Weights of a small transformer language model.
Architecture: RMSNorm before each block, rotary positions, no biases in attention or MLP, untied embeddings.
Training: 605M tokens, 9224 steps.
Each number is 50 + 15 x the weight over its row's rms, rounded and kept within 0 to 99. Layers, rows and columns count from 0. The size before them is the row's rms in percent of the matrix's.

# layer 7 attention value, 512x512, rms 0.034, rows 323-431, columns 0-63
109:53 65 39 89 37 60 52 45 72 50 54 58 36 58 49 64 23 26 35 39 71 34 59 31 27 61 34 22 27 63 70 72 48 45 56 45 64 53 56 42 53 68 34 68 53 42 53 86 54 30 55 51 60 55 59 45 48 43 50 29 64 50 58 51
104:44 46 33 49 08 23 34 50 69 65 57 44 53 57 44 46 58 42 65 37 53 50 44 51 62 70 28 61 67 46 83 33 12 58 51 52 65 27 60 49 62 59 32 46 44 70 70 52 39 77 65 75 66 60 60 27 67 31 49 59 56 19 36 57
111:47 54 52 49 36 72 84 69 60 51 21 54 61 50 49 86 45 35 01 51 57 44 46 56 40 42 89 52 53 53 09 48 62 58 52 36 65 36 59 46 52 66 51 49 49 77 34 56 46 13 56 50 48 47 40 62 48 55 72 46 49 52 65 43
107:42 57 39 47 46 69 66 55 57 45 24 52 60 32 47 54 50 52 53 35 73 37 53 46 72 76 51 18 42 48 59 72 81 69 76 30 75 36 33 46 57 84 63 27 61 51 34 63 44 51 63 74 36 64 54 58 30 30 72 42 75 63 36 64
111:30 43 64 57 57 47 30 60 47 57 51 41 61 44 44 69 50 28 61 21 40 50 43 52 34 31 80 34 52 27 49 43 29 49 34 47 48 60 48 53 32 62 60 41 53 58 42 38 61 47 72 39 51 64 61 51 53 22 69 24 59 90 61 55
102:75 41 66 57 53 76 36 56 59 56 58 65 24 36 39 63 62 67 56 34 45 22 65 36 57 66 31 49 35 50 11 35 51 47 21 00 40 46 42 41 48 49 48 42 49 29 40 63 44 36 43 40 65 48 31 65 36 68 57 38 51 50 45 36
109:57 64 34 23 38 45 34 43 35 35 41 29 56 57 47 73 53 36 22 57 39 53 44 61 58 60 66 26 21 53 52 36 24 87 38 64 42 20 61 42 62 60 35 49 50 73 61 53 40 43 41 43 47 54 48 25 51 45 50 45 56 85 56 70
107:58 37 75 60 46 46 53 25 74 30 43 16 37 37 45 40 61 60 45 51 25 54 57 27 31 23 49 53 44 59 61 72 36 46 26 53 33 60 61 57 61 17 51 51 56 55 46 47 73 47 41 53 49 25 48 69 32 39 45 57 62 51 65 40
106:16 48 61 68 48 58 75 49 46 36 14 49 44 45 48 72 43 61 71 36 33 53 63 32 52 58 35 63 35 56 34 41 06 51 81 59 44 59 23 35 74 60 37 76 67 28 44 61 47 48 14 68 69 32 48 48 48 56 58 42 78 60 47 41
107:53 55 47 75 65 76 57 48 19 44 42 26 36 45 57 56 39 24 37 41 71 47 61 56 41 41 51 29 49 46 37 49 68 42 07 71 21 39 55 34 58 50 64 60 41 71 68 27 54 50 56 44 37 49 59 30 72 47 59 20 46 51 32 57
113:23 35 19 52 41 48 76 44 50 66 39 75 49 40 62 52 29 72 54 52 42 38 56 31 28 63 30 67 67 72 35 57 34 47 36 08 42 38 37 39 33 42 43 49 49 27 58 65 47 49 60 62 37 25 51 53 48 65 44 64 52 45 46 30
107:52 61 42 53 87 62 62 42 40 54 69 38 19 42 59 51 48 40 87 28 54 57 48 64 43 30 89 28 39 43 83 39 57 86 53 47 48 49 55 42 36 60 38 38 48 49 51 40 24 46 47 43 43 57 63 39 90 66 80 41 58 52 43 82
108:75 58 32 50 38 59 49 74 42 40 42 65 28 36 32 48 52 43 64 55 27 79 25 39 60 28 55 46 30 60 46 71 58 51 36 87 67 85 56 78 69 63 63 42 65 68 63 48 42 58 32 30 65 53 68 65 31 47 25 35 70 63 47 52
110:34 54 42 59 60 70 89 40 72 54 31 20 56 60 78 60 60 60 57 17 29 44 69 64 24 39 72 34 54 68 28 58 43 60 33 41 53 49 36 36 43 50 41 67 49 55 39 50 37 35 57 53 58 44 70 57 35 49 64 30 70 54 49 72
106:17 57 29 75 50 45 71 33 56 58 30 43 77 41 78 60 42 28 45 32 61 51 52 35 74 37 62 60 42 42 67 18 52 40 00 09 49 58 25 39 49 72 33 72 46 49 45 79 74 66 22 60 47 44 37 50 44 38 60 38 61 36 65 53
110:63 50 71 47 55 20 69 42 38 66 17 25 52 54 44 35 79 53 72 61 25 35 28 28 50 47 74 52 83 64 40 42 24 37 34 37 55 31 38 61 81 44 47 44 33 39 52 59 49 94 33 44 70 58 41 53 63 60 59 59 41 22 42 21
113:44 62 44 59 65 46 62 54 38 40 68 41 42 49 43 62 56 45 19 37 43 70 44 67 68 36 50 58 81 42 49 41 23 82 61 56 55 54 06 33 57 48 59 51 45 47 51 59 83 58 52 29 47 37 38 49 45 56 36 45 71 36 24 82
105:69 60 59 64 62 58 63 64 67 64 57 44 59 60 24 39 75 52 56 41 51 55 37 34 61 49 28 38 45 21 48 50 51 60 42 49 65 75 59 68 44 76 38 41 55 64 49 49 39 55 74 35 61 34 56 46 49 61 54 47 60 50 81 59
116:72 27 48 43 34 46 56 39 46 46 26 66 19 46 56 51 57 39 26 36 56 69 40 69 76 49 67 58 58 38 41 01 65 55 44 55 37 46 58 64 81 16 55 64 53 36 60 41 49 34 27 36 40 46 44 69 61 59 52 55 61 50 56 28
108:49 49 60 52 28 53 43 53 50 54 54 36 54 49 37 56 56 51 44 39 37 42 28 59 37 49 64 61 57 24 91 34 36 62 84 32 42 46 51 64 39 14 70 71 49 67 57 47 58 67 44 54 32 38 57 62 49 60 35 59 25 57 56 41
107:55 57 70 21 41 76 48 32 46 42 49 34 62 54 76 46 42 58 66 50 49 36 29 61 42 29 58 63 32 50 55 73 65 48 36 73 55 49 69 67 70 53 53 71 24 51 57 60 65 66 37 51 57 54 69 29 56 48 55 36 73 40 56 43
110:52 39 53 56 41 50 45 38 71 47 57 68 54 70 47 55 55 85 14 81 43 56 65 54 32 57 49 47 52 39 32 68 46 47 48 63 53 46 46 46 47 45 57 51 50 61 33 55 32 27 43 65 49 38 60 76 55 52 61 49 37 55 65 13
116:94 53 47 49 46 65 25 40 48 67 47 68 43 38 25 54 39 97 60 53 40 45 49 62 43 27 47 15 29 63 21 58 66 55 47 26 48 56 50 49 56 60 24 45 59 44 39 52 42 23 45 20 34 54 54 65 46 33 44 70 50 43 43 51
111:66 36 49 52 36 79 29 63 53 54 47 50 40 61 47 48 31 24 73 23 45 59 56 23 62 64 59 39 76 46 39 57 33 70 27 53 49 28 43 44 44 38 52 69 35 30 49 40 58 77 29 53 72 37 71 36 68 41 42 40 52 34 36 57
113:72 37 39 44 21 49 62 49 83 36 40 67 48 62 40 52 51 19 81 27 51 52 34 73 72 30 58 54 64 61 56 46 48 24 47 61 53 62 45 64 54 49 80 50 60 33 62 49 79 43 30 76 16 60 66 39 77 44 44 38 63 64 55 25
108:53 52 69 32 42 37 46 66 39 47 58 74 64 48 34 29 66 56 55 59 43 41 59 75 42 55 40 36 30 40 46 35 59 60 24 56 69 39 61 38 56 53 49 29 46 42 60 32 48 37 35 65 45 66 69 43 68 70 47 48 34 52 58 24
110:45 49 46 41 40 65 18 60 72 54 40 36 23 46 39 46 34 70 70 82 32 47 61 37 74 33 55 23 71 61 62 33 41 39 53 66 79 53 65 62 54 68 48 43 49 61 60 62 43 53 30 54 52 71 48 49 65 38 38 70 58 57 61 40
109:62 71 35 65 44 63 43 48 59 46 42 41 39 39 33 68 26 68 36 72 58 47 58 56 71 65 82 39 56 39 56 29 69 42 41 59 50 45 36 67 67 62 53 29 41 61 47 60 57 52 67 56 45 41 39 22 31 47 61 50 49 57 39 75
108:64 19 74 24 55 45 42 62 44 19 64 64 37 44 59 29 56 36 68 60 47 50 41 43 64 57 60 41 80 69 35 60 79 70 29 54 31 34 52 57 44 53 55 37 52 71 53 66 46 57 35 61 44 41 38 44 62 78 70 53 51 44 54 49
108:60 40 62 35 75 68 44 26 56 64 21 48 66 87 63 62 48 30 32 28 57 47 42 53 30 54 52 62 64 63 31 48 34 48 81 36 47 53 35 48 59 53 59 38 53 58 50 64 35 37 25 49 68 62 60 30 52 52 84 52 46 67 48 36
109:62 58 69 64 64 36 66 40 63 55 12 66 16 52 38 46 46 69 23 34 50 45 79 51 63 73 43 62 46 51 20 15 65 58 48 75 54 44 54 56 67 44 38 50 54 72 50 80 51 35 56 34 45 44 41 60 37 42 56 58 47 51 53 75
110:35 55 57 77 74 79 67 44 26 48 56 31 59 15 57 52 49 50 75 49 70 51 55 57 53 70 61 74 66 63 63 56 48 81 79 73 40 21 48 65 61 42 57 65 43 56 63 36 25 19 61 40 44 48 57 13 61 54 47 62 48 44 53 53
111:75 54 41 73 55 50 08 33 72 38 42 47 38 47 28 53 47 69 74 40 48 52 68 60 78 38 43 35 54 51 74 59 33 57 32 47 02 48 54 49 56 53 32 63 65 69 51 29 25 34 78 29 66 62 48 55 70 44 41 36 33 57 43 76
111:45 35 38 74 57 91 27 67 64 43 62 40 42 55 39 79 31 37 57 57 75 42 77 70 55 74 44 42 52 66 44 49 75 51 43 57 41 62 74 48 35 62 44 65 58 51 55 71 83 26 71 28 66 66 46 50 60 32 47 39 57 72 40 67
107:37 52 69 59 31 33 52 67 72 50 41 50 30 41 46 34 52 42 82 74 44 38 58 63 62 56 76 34 37 58 55 18 44 63 40 36 58 74 73 50 58 35 43 45 57 60 48 47 28 42 35 56 38 46 27 59 51 58 50 77 53 65 71 45
110:47 44 58 45 47 46 62 34 54 27 57 47 76 46 59 50 48 48 23 38 58 65 41 50 29 51 25 60 59 69 27 33 40 70 50 40 64 51 38 45 48 45 37 25 32 34 42 61 11 54 35 61 32 35 30 55 39 57 35 69 27 66 52 41
106:70 45 49 52 46 31 41 62 48 51 59 64 62 41 55 65 45 41 30 56 60 48 51 37 59 48 55 35 53 57 53 57 52 29 31 36 45 64 34 64 67 40 25 63 64 35 70 77 52 52 41 34 33 55 23 51 66 56 68 68 33 35 57 50
107:50 44 51 63 50 78 64 53 37 41 46 34 33 38 46 54 86 45 27 64 28 44 75 23 17 40 38 54 44 34 42 22 53 68 41 49 34 75 37 51 46 80 44 55 57 47 58 48 29 43 60 33 41 33 44 46 39 63 44 54 25 29 55 43
108:64 31 61 67 66 35 52 55 28 39 46 58 23 36 57 22 47 44 40 79 30 42 55 47 35 53 40 53 66 56 26 48 42 57 35 20 68 93 52 35 31 64 54 11 63 58 40 50 70 48 48 35 63 40 33 55 61 54 41 80 46 21 60 46
111:27 56 62 41 62 51 53 45 62 71 59 77 75 35 34 39 54 57 46 49 55 60 84 79 04 52 17 56 53 43 47 31 56 58 46 76 64 62 50 58 68 44 54 44 41 37 41 49 55 57 31 57 72 48 57 49 42 61 48 62 57 52 51 51
118:31 61 39 18 38 57 33 59 39 80 59 56 53 61 41 42 27 39 25 39 59 39 37 40 34 58 57 39 55 52 75 86 47 56 34 30 49 31 46 50 35 36 61 64 48 35 57 53 98 63 47 29 42 59 69 36 50 65 44 37 78 37 62 46
109:11 37 62 54 20 39 47 65 70 23 67 73 94 59 39 57 71 48 20 53 52 57 73 26 29 43 30 49 54 53 36 40 42 49 81 62 73 54 36 31 54 42 39 43 47 28 55 76 31 26 51 70 53 57 38 51 39 42 40 56 25 69 53 43
114:45 55 49 11 81 38 38 40 34 60 55 55 70 76 43 67 54 55 34 66 56 58 77 66 41 64 47 56 50 65 45 69 69 59 74 69 50 80 51 44 41 53 43 45 58 55 61 57 52 31 19 28 48 45 50 69 21 58 34 53 34 68 75 28
111:48 30 59 59 47 43 13 41 82 23 00 54 58 42 80 45 56 45 25 28 38 31 45 47 35 35 44 50 35 32 32 45 53 49 60 47 64 48 60 44 28 61 48 34 50 42 40 39 14 71 27 42 45 49 45 37 27 69 72 58 58 67 54 40
108:44 58 41 51 64 45 60 64 54 47 52 54 61 63 38 22 28 79 52 27 37 71 55 30 80 72 43 46 44 42 61 29 70 48 63 48 36 32 56 45 53 90 70 23 57 45 55 40 36 35 63 58 36 42 57 53 47 55 47 41 77 56 46 56
111:47 70 36 65 52 37 55 35 55 42 76 49 60 64 55 67 32 52 55 38 54 52 43 36 61 40 40 21 51 58 40 30 22 51 45 66 47 59 35 44 77 38 57 50 50 51 39 56 46 31 73 57 41 57 58 50 50 26 64 33 51 86 26 75
112:82 51 43 38 76 54 54 70 42 56 41 40 61 61 59 43 41 05 61 23 56 43 44 39 54 39 40 34 60 38 66 49 64 56 28 17 30 54 27 57 48 48 39 34 57 50 65 44 62 65 60 80 30 67 61 73 74 53 55 49 60 48 60 38
109:45 44 26 59 84 30 75 66 67 63 38 71 66 46 64 52 52 61 37 51 32 55 47 22 69 39 35 64 57 53 57 33 33 28 42 50 25 52 23 52 40 45 31 81 51 70 48 42 57 48 41 41 33 44 65 34 31 52 45 37 81 69 41 56
112:84 48 64 55 45 30 52 46 37 47 51 61 81 40 31 60 60 18 24 49 46 38 68 61 57 51 53 51 55 55 44 80 54 41 29 53 66 67 33 51 24 55 38 56 42 43 51 34 46 31 83 34 55 71 63 38 76 19 39 42 49 70 23 66
100:35 42 36 89 52 24 27 77 51 54 56 66 62 51 44 41 60 36 71 40 21 40 61 61 35 55 15 57 63 51 72 46 52 22 77 33 42 66 44 36 08 43 27 31 65 41 45 46 74 61 66 56 49 52 38 29 63 52 54 44 42 81 34 40
110:44 50 49 49 38 73 39 50 49 47 66 49 53 58 37 44 59 61 69 42 46 49 40 50 36 37 42 36 74 54 23 34 67 56 58 51 52 70 34 38 73 39 75 57 51 48 50 47 59 65 48 59 36 42 59 33 68 56 38 53 49 74 38 61
113:38 61 63 46 34 49 57 50 71 56 40 61 42 62 41 47 75 41 38 33 28 58 63 49 49 45 69 68 16 54 54 44 49 34 42 60 63 20 42 49 59 61 57 36 56 55 60 45 39 52 26 19 29 55 44 44 46 35 65 46 68 45 44 37
108:45 38 41 83 17 45 33 31 67 35 44 38 63 50 45 61 64 45 27 43 26 40 48 52 55 48 72 51 76 48 39 18 39 53 29 46 47 40 36 37 30 59 22 58 64 56 66 61 67 76 38 43 59 56 30 56 38 82 55 52 35 27 53 61
113:77 55 47 32 48 72 72 34 48 59 46 64 53 49 74 39 58 53 81 41 73 46 69 56 17 48 39 25 45 50 30 44 67 44 41 40 57 85 18 31 38 59 48 69 46 71 84 54 58 42 62 65 63 41 63 43 24 72 41 26 66 30 63 57
113:15 58 47 49 42 35 38 35 45 56 92 73 71 37 23 81 52 69 57 35 47 46 59 52 77 47 59 53 61 52 45 49 40 52 43 48 41 55 61 57 61 77 87 63 47 42 36 37 21 39 58 69 48 45 65 35 54 36 48 44 46 44 19 43
109:82 58 40 33 24 44 65 46 25 58 55 75 59 46 35 33 61 37 41 50 34 49 39 33 60 59 44 52 46 45 62 71 58 82 38 40 19 43 35 60 48 62 72 25 52 44 51 61 54 64 47 22 37 50 41 11 63 44 60 55 74 59 46 67
108:43 53 65 29 37 62 45 59 41 44 39 31 35 51 33 41 54 51 45 48 46 57 40 42 39 66 40 52 67 76 39 41 38 75 40 32 68 63 40 36 44 62 41 15 52 33 37 48 63 30 45 34 60 62 38 46 56 42 79 69 53 67 48 67
113:62 58 43 19 60 59 45 79 60 38 37 81 55 41 48 30 45 73 60 51 61 55 58 74 50 55 39 33 49 61 17 55 75 38 84 67 49 63 76 53 61 39 46 54 61 67 57 47 36 01 91 65 38 47 73 46 58 64 37 23 57 62 48 34
110:70 50 40 48 57 74 28 32 35 51 46 80 50 40 81 60 39 60 55 27 43 47 73 51 84 55 55 50 34 55 47 30 57 65 55 74 46 43 43 50 72 53 42 70 55 84 43 60 70 19 28 23 49 37 53 56 46 34 57 23 54 47 57 66
110:20 61 57 28 73 41 49 29 62 60 52 35 57 70 44 65 47 75 43 40 58 47 50 60 49 55 66 39 53 44 55 48 74 42 67 54 20 47 22 59 28 36 27 70 55 57 41 28 79 58 32 42 33 44 42 73 23 49 41 56 57 34 34 60
114:70 46 67 64 37 56 52 28 41 52 20 25 57 53 77 48 61 51 63 42 40 33 28 10 63 75 38 75 47 48 45 41 39 70 59 38 70 56 72 43 31 54 38 64 47 49 53 47 58 87 37 48 41 42 38 27 61 53 57 59 50 41 48 22
089:81 49 35 61 87 38 43 40 45 45 52 74 24 42 50 56 48 55 52 63 24 55 37 52 75 48 62 36 44 53 70 63 34 35 56 44 35 70 75 44 58 49 55 62 46 33 32 48 26 38 58 51 65 56 44 34 78 58 47 77 45 64 39 41
096:50 48 41 72 58 44 65 38 47 39 61 65 41 53 49 56 60 39 37 26 58 42 55 36 32 37 64 27 56 49 19 72 49 23 58 59 56 22 32 25 45 64 16 49 51 57 31 56 65 69 62 45 45 48 57 15 45 30 60 55 52 79 43 57
104:34 39 60 51 40 58 51 47 54 49 48 66 40 49 79 69 72 00 45 49 56 60 45 46 51 17 50 40 33 32 15 47 68 42 58 45 47 57 45 40 53 67 54 46 42 81 30 34 53 64 34 50 37 44 46 65 49 37 44 45 56 77 62 66
102:34 41 49 46 44 48 46 49 81 44 15 44 61 57 63 28 10 33 57 47 57 37 82 71 34 36 74 52 34 73 67 33 38 35 60 50 73 31 42 44 59 40 39 46 53 67 77 72 53 66 36 45 34 34 59 81 36 49 23 43 58 54 54 39
096:50 53 50 40 68 62 38 18 41 70 69 70 24 59 71 12 55 78 46 72 79 55 60 71 54 55 56 61 55 40 41 57 37 29 36 60 07 57 57 56 53 50 30 31 50 62 51 85 35 37 70 23 47 50 31 24 50 66 53 40 40 60 76 57
100:67 49 41 27 29 42 35 41 71 73 69 51 53 52 60 53 33 45 51 52 65 60 77 51 46 59 78 49 35 54 50 53 55 33 61 59 40 23 53 48 51 31 38 45 49 59 75 71 57 42 53 29 27 36 58 40 44 62 54 52 41 57 44 54
096:67 58 52 51 68 33 40 59 50 42 67 17 69 40 25 48 62 64 42 39 69 36 37 59 70 39 56 30 41 43 41 42 53 38 47 55 77 96 71 23 50 55 44 84 57 18 59 42 58 36 44 52 48 46 49 46 31 71 59 62 41 46 47 60
089:31 43 34 59 53 58 64 38 71 41 53 40 47 50 60 55 51 31 56 57 33 27 54 59 71 39 67 50 29 54 53 56 51 67 68 74 44 52 49 56 34 41 59 75 48 63 47 65 69 63 39 45 53 47 41 67 73 25 59 46 45 64 70 49
085:63 67 46 63 37 42 68 29 37 43 35 41 70 47 48 56 34 58 35 78 67 41 62 39 92 62 61 40 46 46 66 63 36 41 69 46 46 70 59 27 50 46 68 50 38 44 25 64 47 34 85 40 79 52 47 40 81 53 60 53 38 70 66 40
089:27 48 56 71 52 61 91 44 18 15 62 59 63 34 43 49 45 44 47 44 55 37 25 89 45 41 49 54 38 49 27 43 53 59 46 56 49 44 49 47 44 54 54 78 41 58 49 62 47 51 31 50 32 55 47 48 42 32 42 14 64 45 63 63
094:25 58 45 41 64 39 42 54 45 48 24 72 49 60 40 39 49 54 67 55 47 42 18 51 31 40 52 55 63 51 39 60 40 60 54 66 55 50 16 47 54 48 60 43 55 51 45 51 65 54 47 72 39 63 51 42 48 34 61 69 55 51 58 70
082:76 55 47 69 36 68 69 58 41 29 07 42 39 51 79 18 40 25 50 66 36 59 53 65 52 61 32 40 63 59 64 42 32 43 40 38 32 56 41 69 66 50 55 47 45 63 42 70 65 49 66 65 64 42 61 71 54 29 57 53 48 28 61 49
089:19 43 64 78 60 50 73 36 58 40 56 36 40 59 50 45 59 52 46 70 30 47 64 55 56 41 57 44 58 47 43 75 47 52 75 54 61 46 36 59 43 51 63 48 32 59 31 50 41 37 67 75 58 58 59 42 59 34 61 52 38 29 58 51
088:07 58 41 75 76 37 35 48 49 36 40 64 49 66 39 48 40 57 59 54 42 53 46 41 65 70 61 42 57 63 61 32 76 50 75 43 21 93 42 61 50 56 58 54 52 53 45 18 40 69 37 48 75 49 54 53 41 48 75 63 81 57 80 41
093:47 56 42 51 36 55 35 69 28 46 38 53 47 36 60 61 59 52 56 74 27 65 39 56 74 32 49 67 60 68 50 44 42 56 28 61 44 66 51 49 57 62 41 64 47 20 53 54 59 68 57 55 54 57 39 42 47 57 58 50 53 71 46 56
105:48 44 45 45 28 42 50 53 71 72 59 30 49 34 45 36 39 17 53 55 39 36 49 62 52 42 71 75 33 23 79 65 49 53 49 48 30 22 52 73 54 40 66 57 34 66 78 87 46 43 41 61 42 42 38 57 59 54 60 46 54 43 51 31
086:44 40 64 52 73 42 84 55 57 54 52 53 33 51 82 49 67 37 36 48 27 64 62 50 34 52 40 20 59 39 51 65 50 65 40 47 29 33 43 94 46 51 84 36 45 44 27 48 53 50 31 59 33 49 56 49 50 54 28 37 49 48 64 32
090:43 33 45 47 65 29 71 60 52 33 24 43 57 67 45 50 58 74 53 40 49 30 19 82 39 42 76 51 59 52 31 64 28 67 56 37 55 52 37 43 57 55 37 66 57 19 52 39 34 51 51 48 54 55 33 36 53 53 46 46 34 60 70 43
096:42 58 44 74 61 42 36 33 81 36 32 24 62 70 39 52 26 81 39 62 39 34 63 58 60 34 56 21 54 47 59 99 51 25 54 58 70 64 67 22 47 58 38 43 53 37 47 59 51 56 51 40 64 39 48 52 35 49 55 84 49 43 32 32
098:57 54 45 47 50 33 55 62 67 69 43 16 39 65 18 57 24 52 59 48 74 52 86 59 38 64 81 61 44 47 82 94 71 37 47 48 39 35 41 42 51 63 48 26 49 59 64 58 40 29 67 46 38 56 60 57 65 50 46 59 61 48 64 39
094:71 31 36 59 42 45 16 29 72 60 45 67 58 58 56 50 58 49 45 89 46 59 33 35 62 44 46 59 46 47 73 37 23 56 51 45 44 49 73 39 65 52 62 54 62 48 40 65 51 39 54 40 47 40 53 70 36 67 46 99 50 27 23 45
090:52 54 43 67 31 34 59 50 57 29 51 34 78 42 34 49 26 42 52 63 35 13 56 65 52 24 55 70 26 50 78 22 48 59 67 53 60 80 58 57 44 43 74 79 43 70 53 37 62 39 43 61 64 48 62 72 52 51 53 31 58 62 61 47
094:60 56 43 52 32 52 39 55 42 26 48 21 48 50 49 31 64 72 27 80 48 50 60 74 49 40 44 31 48 66 15 56 79 29 28 53 46 46 39 63 62 60 20 52 55 46 34 46 51 59 71 69 57 67 44 33 49 57 64 57 42 80 65 67
085:32 63 56 52 68 46 73 49 56 30 33 53 30 43 45 51 41 40 60 75 63 46 53 46 74 50 66 62 25 62 22 51 36 51 54 66 32 82 51 44 40 61 48 33 42 48 63 58 41 64 58 54 45 54 35 46 72 31 52 58 46 76 61 40
098:42 59 46 56 74 64 54 71 38 68 53 27 46 69 39 40 51 55 38 37 53 55 85 46 42 68 49 41 73 95 62 50 36 27 61 47 46 59 60 67 53 68 39 47 49 61 48 37 75 56 57 42 74 40 40 66 56 49 29 61 48 37 60 38
090:59 49 46 46 68 69 33 45 47 80 84 55 35 49 53 74 83 43 56 41 46 59 65 52 46 68 42 90 38 36 71 44 64 70 52 50 29 66 38 56 48 53 50 29 48 36 45 51 37 44 31 61 30 31 50 58 54 36 50 54 75 35 30 46
087:44 43 72 43 54 54 96 35 44 39 36 42 46 51 67 66 60 45 51 66 49 55 23 31 56 52 19 47 55 53 36 13 49 75 48 57 61 27 56 64 56 29 52 49 58 71 26 36 36 99 50 53 35 60 58 49 51 61 48 21 50 30 63 55
094:30 48 52 50 59 48 43 44 57 63 60 36 55 56 23 68 33 94 36 72 25 64 47 34 51 77 41 59 46 70 60 56 55 50 47 31 65 57 85 41 43 36 55 27 37 33 47 59 33 23 64 58 58 45 37 63 28 39 56 65 34 23 85 43
093:36 46 57 46 72 58 70 43 57 46 47 70 53 61 65 84 50 50 43 41 37 63 24 44 59 62 20 58 48 38 42 82 68 71 57 53 56 52 69 60 49 21 55 45 69 28 26 34 52 37 55 48 79 52 38 47 67 38 56 34 41 54 57 44
103:67 58 60 48 61 36 64 61 45 69 76 40 48 43 38 43 38 65 43 50 80 42 38 70 51 40 64 72 51 44 54 63 63 55 57 54 71 56 45 40 51 58 61 33 54 55 69 74 60 52 47 59 24 61 35 60 57 64 27 56 31 52 47 56
097:52 50 54 60 51 49 55 46 59 28 35 52 25 63 50 36 55 02 54 63 37 50 37 58 39 60 50 29 42 61 67 52 38 66 42 62 56 47 67 71 63 56 72 41 51 57 42 52 66 74 35 68 40 48 54 87 36 42 42 47 48 34 61 55
106:73 67 39 26 67 54 55 77 32 76 70 49 41 58 36 40 54 65 39 56 54 61 56 38 70 71 43 72 59 56 33 63 64 50 56 38 31 68 50 45 56 64 26 29 52 71 46 56 50 38 64 56 30 50 32 27 77 42 48 59 44 68 51 37
099:55 52 49 64 44 30 66 50 64 45 60 72 48 52 49 43 52 70 19 56 47 52 58 51 29 47 42 36 47 43 45 31 44 60 50 48 71 50 61 52 64 39 26 69 36 49 58 48 54 42 38 49 34 66 60 42 30 55 45 68 51 31 45 46
101:51 52 53 64 66 59 56 61 41 49 47 46 49 52 73 57 39 94 71 49 13 72 77 45 55 55 22 33 61 57 58 43 68 51 48 54 26 52 50 47 46 44 60 61 65 51 47 53 65 23 48 32 53 34 55 58 73 58 63 34 70 20 68 45
089:51 51 41 45 71 54 47 51 43 38 56 34 39 53 52 63 46 21 54 30 65 59 54 50 28 38 52 30 42 54 49 53 46 66 66 68 54 61 46 80 45 76 54 67 61 31 26 58 57 80 60 46 55 47 71 53 38 48 44 02 67 63 54 64
097:73 55 42 45 37 43 58 51 42 55 34 23 45 42 50 55 27 90 35 58 47 54 54 66 62 66 51 68 58 65 50 63 32 30 44 40 53 60 54 32 50 42 24 50 62 41 49 46 60 55 58 57 61 48 33 61 55 60 51 52 49 43 50 52
090:31 44 54 52 81 53 59 42 56 54 50 56 51 29 31 57 73 69 46 74 61 42 72 56 40 47 61 27 52 31 20 62 61 47 48 53 43 26 55 58 47 58 46 45 43 52 51 63 67 53 37 62 60 50 35 36 28 45 40 52 66 41 53 49
103:60 45 40 60 61 43 64 60 56 43 58 37 66 38 45 55 68 55 45 57 44 49 65 39 53 41 37 35 54 34 60 29 68 47 47 66 30 37 61 56 47 53 50 66 62 67 30 35 45 57 46 58 80 41 69 38 60 50 40 39 33 47 63 56
090:48 44 51 57 63 59 73 38 56 36 47 56 40 56 42 34 56 23 46 20 60 27 60 44 70 71 49 37 53 57 75 64 36 59 71 54 42 56 63 59 51 48 49 76 66 66 44 64 64 47 24 57 45 55 27 41 51 45 45 30 58 61 18 36
091:36 39 47 64 36 25 48 33 49 41 33 73 33 69 82 74 90 70 48 46 44 56 40 54 41 41 41 52 70 44 55 62 67 61 53 42 40 49 60 59 38 72 20 51 40 55 48 36 31 89 61 60 72 64 48 51 18 47 66 49 48 61 24 48
095:70 44 57 60 79 41 69 41 51 66 43 67 21 60 48 40 48 79 33 46 54 63 54 51 28 40 55 50 51 34 68 72 54 55 59 47 45 57 55 60 53 55 20 31 67 42 31 54 58 48 41 61 41 53 51 73 52 46 58 57 62 60 62 28
096:39 43 36 72 71 47 51 23 65 50 81 46 35 45 39 42 57 49 38 56 44 47 67 66 56 49 55 61 30 64 73 65 49 76 66 53 32 49 41 58 48 61 55 43 66 48 26 56 64 67 54 65 46 44 28 46 36 38 43 67 48 59 66 48
093:47 50 54 33 62 35 42 40 75 53 67 57 15 52 17 57 53 71 56 50 51 53 59 57 30 28 43 70 47 43 58 54 74 46 54 42 74 59 43 48 42 49 58 58 78 73 60 50 56 40 50 61 39 68 41 26 23 67 63 54 59 38 53 54
097:24 44 61 50 39 63 47 52 41 35 75 23 89 31 44 65 41 32 33 49 65 55 38 51 72 63 47 18 53 57 39 70 75 22 56 58 42 39 61 37 46 57 53 53 68 54 37 64 45 69 46 42 39 58 27 20 50 55 32 47 35 49 63 54
094:60 51 61 57 45 46 52 13 17 75 24 72 50 32 43 46 52 75 47 56 60 67 44 61 66 51 33 33 55 67 27 41 47 57 74 50 59 86 63 48 43 41 60 47 46 87 51 52 47 47 87 23 47 43 37 51 37 56 64 53 49 27 53 61
094:66 45 37 64 59 61 56 63 59 51 58 69 28 58 53 58 59 32 45 59 75 50 49 37 33 63 28 60 39 57 62 67 46 65 37 75 52 62 50 42 38 62 50 63 39 54 67 75 66 52 25 43 64 64 51 50 60 66 42 52 56 39 36 53
097:88 49 59 47 64 45 36 43 55 43 86 37 29 54 34 55 47 41 51 75 87 58 64 61 50 69 64 51 58 41 49 78 81 44 55 47 72 44 34 29 29 57 43 23 55 62 38 63 54 52 61 46 30 66 47 55 37 52 43 57 59 61 38 46
095:51 37 48 59 13 40 40 64 52 65 35 36 44 68 55 46 67 48 39 21 52 51 42 43 39 44 51 35 38 41 46 52 30 58 31 50 41 55 50 72 61 28 52 57 59 66 59 26 47 51 60 68 66 44 42 34 33 34 55 66 41 15 53 50